python train.py --d_mlp=1280 --norm_place="pre" --init_std_down=0.00292 --decay_shape="linear" --doc_mask=true
Each number is 128 + 32 x the weight over the matrix's rms, rounded and kept within 0 to 255. Layers, rows and columns count from 0.

# layer 5 attention key, 320x320, rms 0.166, rows 187-191, columns 80-159
[[128 165 137 136 176 139 172 150 146 115 126 115 197 108 175 100 152 110 164 117 127 170 176 105 104 164  99 118 114 126 217 142 179 147 155 132 155  81 131 152 114  82 118 141 150 186 126 147  59 137 137 136  98 112  78 190 206 131 164 100 113 203 145  93 135 112 109 112 110 175 102 157 103 165  73 163 225 152 183 120]
 [151 131 129 108 149 181 122 103 140 107 175 139  71 175 185 137 145 141 107  89 164 111 121 116 105 108  52 144 115 111 117 122 144 139 111 149  79 119 143 161 107 168 120 132 124 113 128  93 116  91 125 104 173 150 168 144 150 127 165 126  66 109 115 129 147 154  96 170 115 127 160 117 140  93 165 139  81  73 127 153]
 [122 127 110 143 148 130 113  58 120 135 123 118 132 158 156 107 162 156 145 116 116  42 185 134 143 150 111 131  99 126 111 103 153 104  94 127 133 138 171 144 156 155 160 177 176 107 112 118 156 147 175 111 126 137  86  95 158 111 202  70 120  84  91 144 137 147  99 158 162 147 157  99 144 112 140  88  86  65 121 122]
 [116 136  82 103 121  70 151 194 109 126  96 106 196 148 129  95 146 146 148 119  90 144  62 115 152 194 125 167 131 151 138 122 133  95 108 108 187 120 125  87 135 142 230 113 169 175 137 153  71 130  91 122 110 133 147 114 162 100 116 141 120 137 126 161 158 103 133 140 143 129 119 131 148 104  62  88 199  62 221  79]
 [161 136 104 133 120 134 161  88 113  66 142 159  85 167 130 146 110 134 140 115 121  80 113 118 127 144 138 129 129 137 108 136 135 119 118 119 140 154 130 109 148 146 125 138  79 128 153  81 197 129  96 136 153 128 122 150 110 125 109 155 118 143 102 138  94  81 140 115 105  85 126 127 112 133  46 131 135 122 122 118]]
# layer 5 attention query, 320x320, rms 0.178, rows 188-191, columns 80-159
[[122 142 121  96  92 136 119 140 195 115 124 137 114  88 144 115 136  86 116 172 174 172 140  99 180 115 118 102  50  74 126 175 145 134 132 119 115 171 182 159 174 168  87 157 126 127 139 162 132 137 130 148 154 166 119 167 158 177 169 122 171 158 150  99 171 154 113 133 152 142 105 127 168 120  79 130 117 114  96 161]
 [104 105 111 134 134 130  91 110 142 148 114 166  80  92 136 100 166 125 191 189 170 149 147 133  99 137 130 118 103  87 166 153 125  75 116  98 117 148 156 163 146 134 117 148 153 173 141 121 122 153 114 186  82 160 101 119 133 140 162 131 167  94 130 148 146 112 151  95 154 117 129 107 149 115  63 178 115 134  67 166]
 [113  90 148 138 130  89 114 136 148  79  92 126 166 179 179 181 103 185 139 112  72 139  95  96  95 127  72 186 221 136  91 118 123  58 173 182 166 126 126 136 132 135 144 167 148 113 140 104 120  62 152  83  67 140 159  86 143 134 150 175 131 103 129 199 135 167 140 136 129 128 134 135 148 184 130 120 183 167 144 103]
 [122 136 121 125 168 137 187  98 112 101 167 173 155 138 139 194 127 162 115 153 176  89 162 107 187 132 164 137  48 114 138  81 111 109  83  77 161 155 107  96 141 147 158 151  98 140 144 158 173 132 159 106 183 125 151 160 139  98 139 137 104 143 129 117 111 161  94 114  67 110 119 121 158 172  97  50 114 148 122 195]]
# layer 5 attention value, 320x320, rms 0.113, rows 128-131, columns 80-159
[[112  96 108 141 109 113 176 153  90  67 127 110 124 140 156 167 134 199 132  59 121 134 155 147 114  70  94 166 136 120 124  89 223 111 161 121 108  52  96 124 116 129 151 141 105 128 163 155 118 120 135 190 130 183 108 133 122 165 105 126 184 174 111 133 148 147  83 119  57  28 162 142  68  92 142 213 130 108 120 144]
 [ 92 127  87 147 137 116  79 116 165  97 111 132 184 122 158 234 175  56 116 154 165 178  84 158 111 103 101 133 125 143 165 141 142  48 213 131 128 129  81 148  97 101  96 182 137 121 179 152 138 162 150 148  96  87 151 120 116 170 137 204 137 152 100 152 131 123 102 160 125 177 124 148 168  63 158 173 129 205 141 112]
 [ 99 136 140 183  90  44 144 124 119 147 156  60 105 127 160 149 114 163 143 106 111 164 139 156 193 145  77 102 141 148 131 149 172 148 141  98 118 141 115 126 129 150 147  60 144 139 171  95 146 146 208  98 118 160 139 111 129 129  94 112 122 108 124 120 116 112 171 163 117 131 164  79  55 131 151 177 113 174 141  83]
 [109 120 184 127 122 114 174  91  75 150  99  93   9 135 126  49  96 131 128 124 127 117 143  84  92  89  76 131 161 163 142  85 130 191 125 161 164 180 124  93 142 132 123 155 124  84  76 122 101  70 148 110 148  91  96 176 138  90  86  93 103 154 131 117 154 135 186 136 142 204 139 101 143 150 177  83 131 157 174 148]]
# layer 5 attention output (transposed), 320x320, rms 0.0944, rows 128-131, columns 80-159
[[149 156 144 168 115 168  80 102 169 128 145 145 160  69 169 126 106  75 186 162 117 118 112 132 123 175 154 106 124 180 110 130  51 169 124 128 132 153  94 133  76 107  91  95 149 122 121 110 134 147 117  87 124  92 132 115 117  74 178 173  94 106 101 148 125 160 158 111 216 136 100 117 176 114 141  73 138 177  67 127]
 [135 137 117 117 141 146 155 150 110 151 116 122  83  72 116  82  94 175 142 100 152 122 137  81 153 164 121 145 164 158 122 127  97 154 103 159 110 147 129 120 148 130 156  98 136  90  98 127 110 100  96 155 138 152 127 140 113  87  75 114 151 102  84 142 123 111 149 139 155  92 161  84 144 188 117  85 100  66 130 112]
 [177  85 107 114 114 181 105 137 124 112 124 181 138 172 118 142 152 144 126 142 114 113 129 109  54 130 151 181 149 147 124 123  90  90 111 171 141 117 162 152 145 113 111 158 117 109  87 122 185 134 119 127 108 125 121 153 137 156 148 164  71 112 149 139 117 155  84 112 143 111 108 128 161 127 119 119 150 129 100 166]
 [132 151  77 118  93 181 104 113 123  66 188 136 162 130 144 129 171 156 123 126 132 105 127 148 139 158 174  77 118 161  89 101 107  96 150 158 187  66 136 123 105 128 163  99 129 162 113 148 151 167  98 136  63 181 142 157 121 172 126 140 146  88 178 138 155 141  85 134 150 106  82 111 128  77  99 143 130 101  91 122]]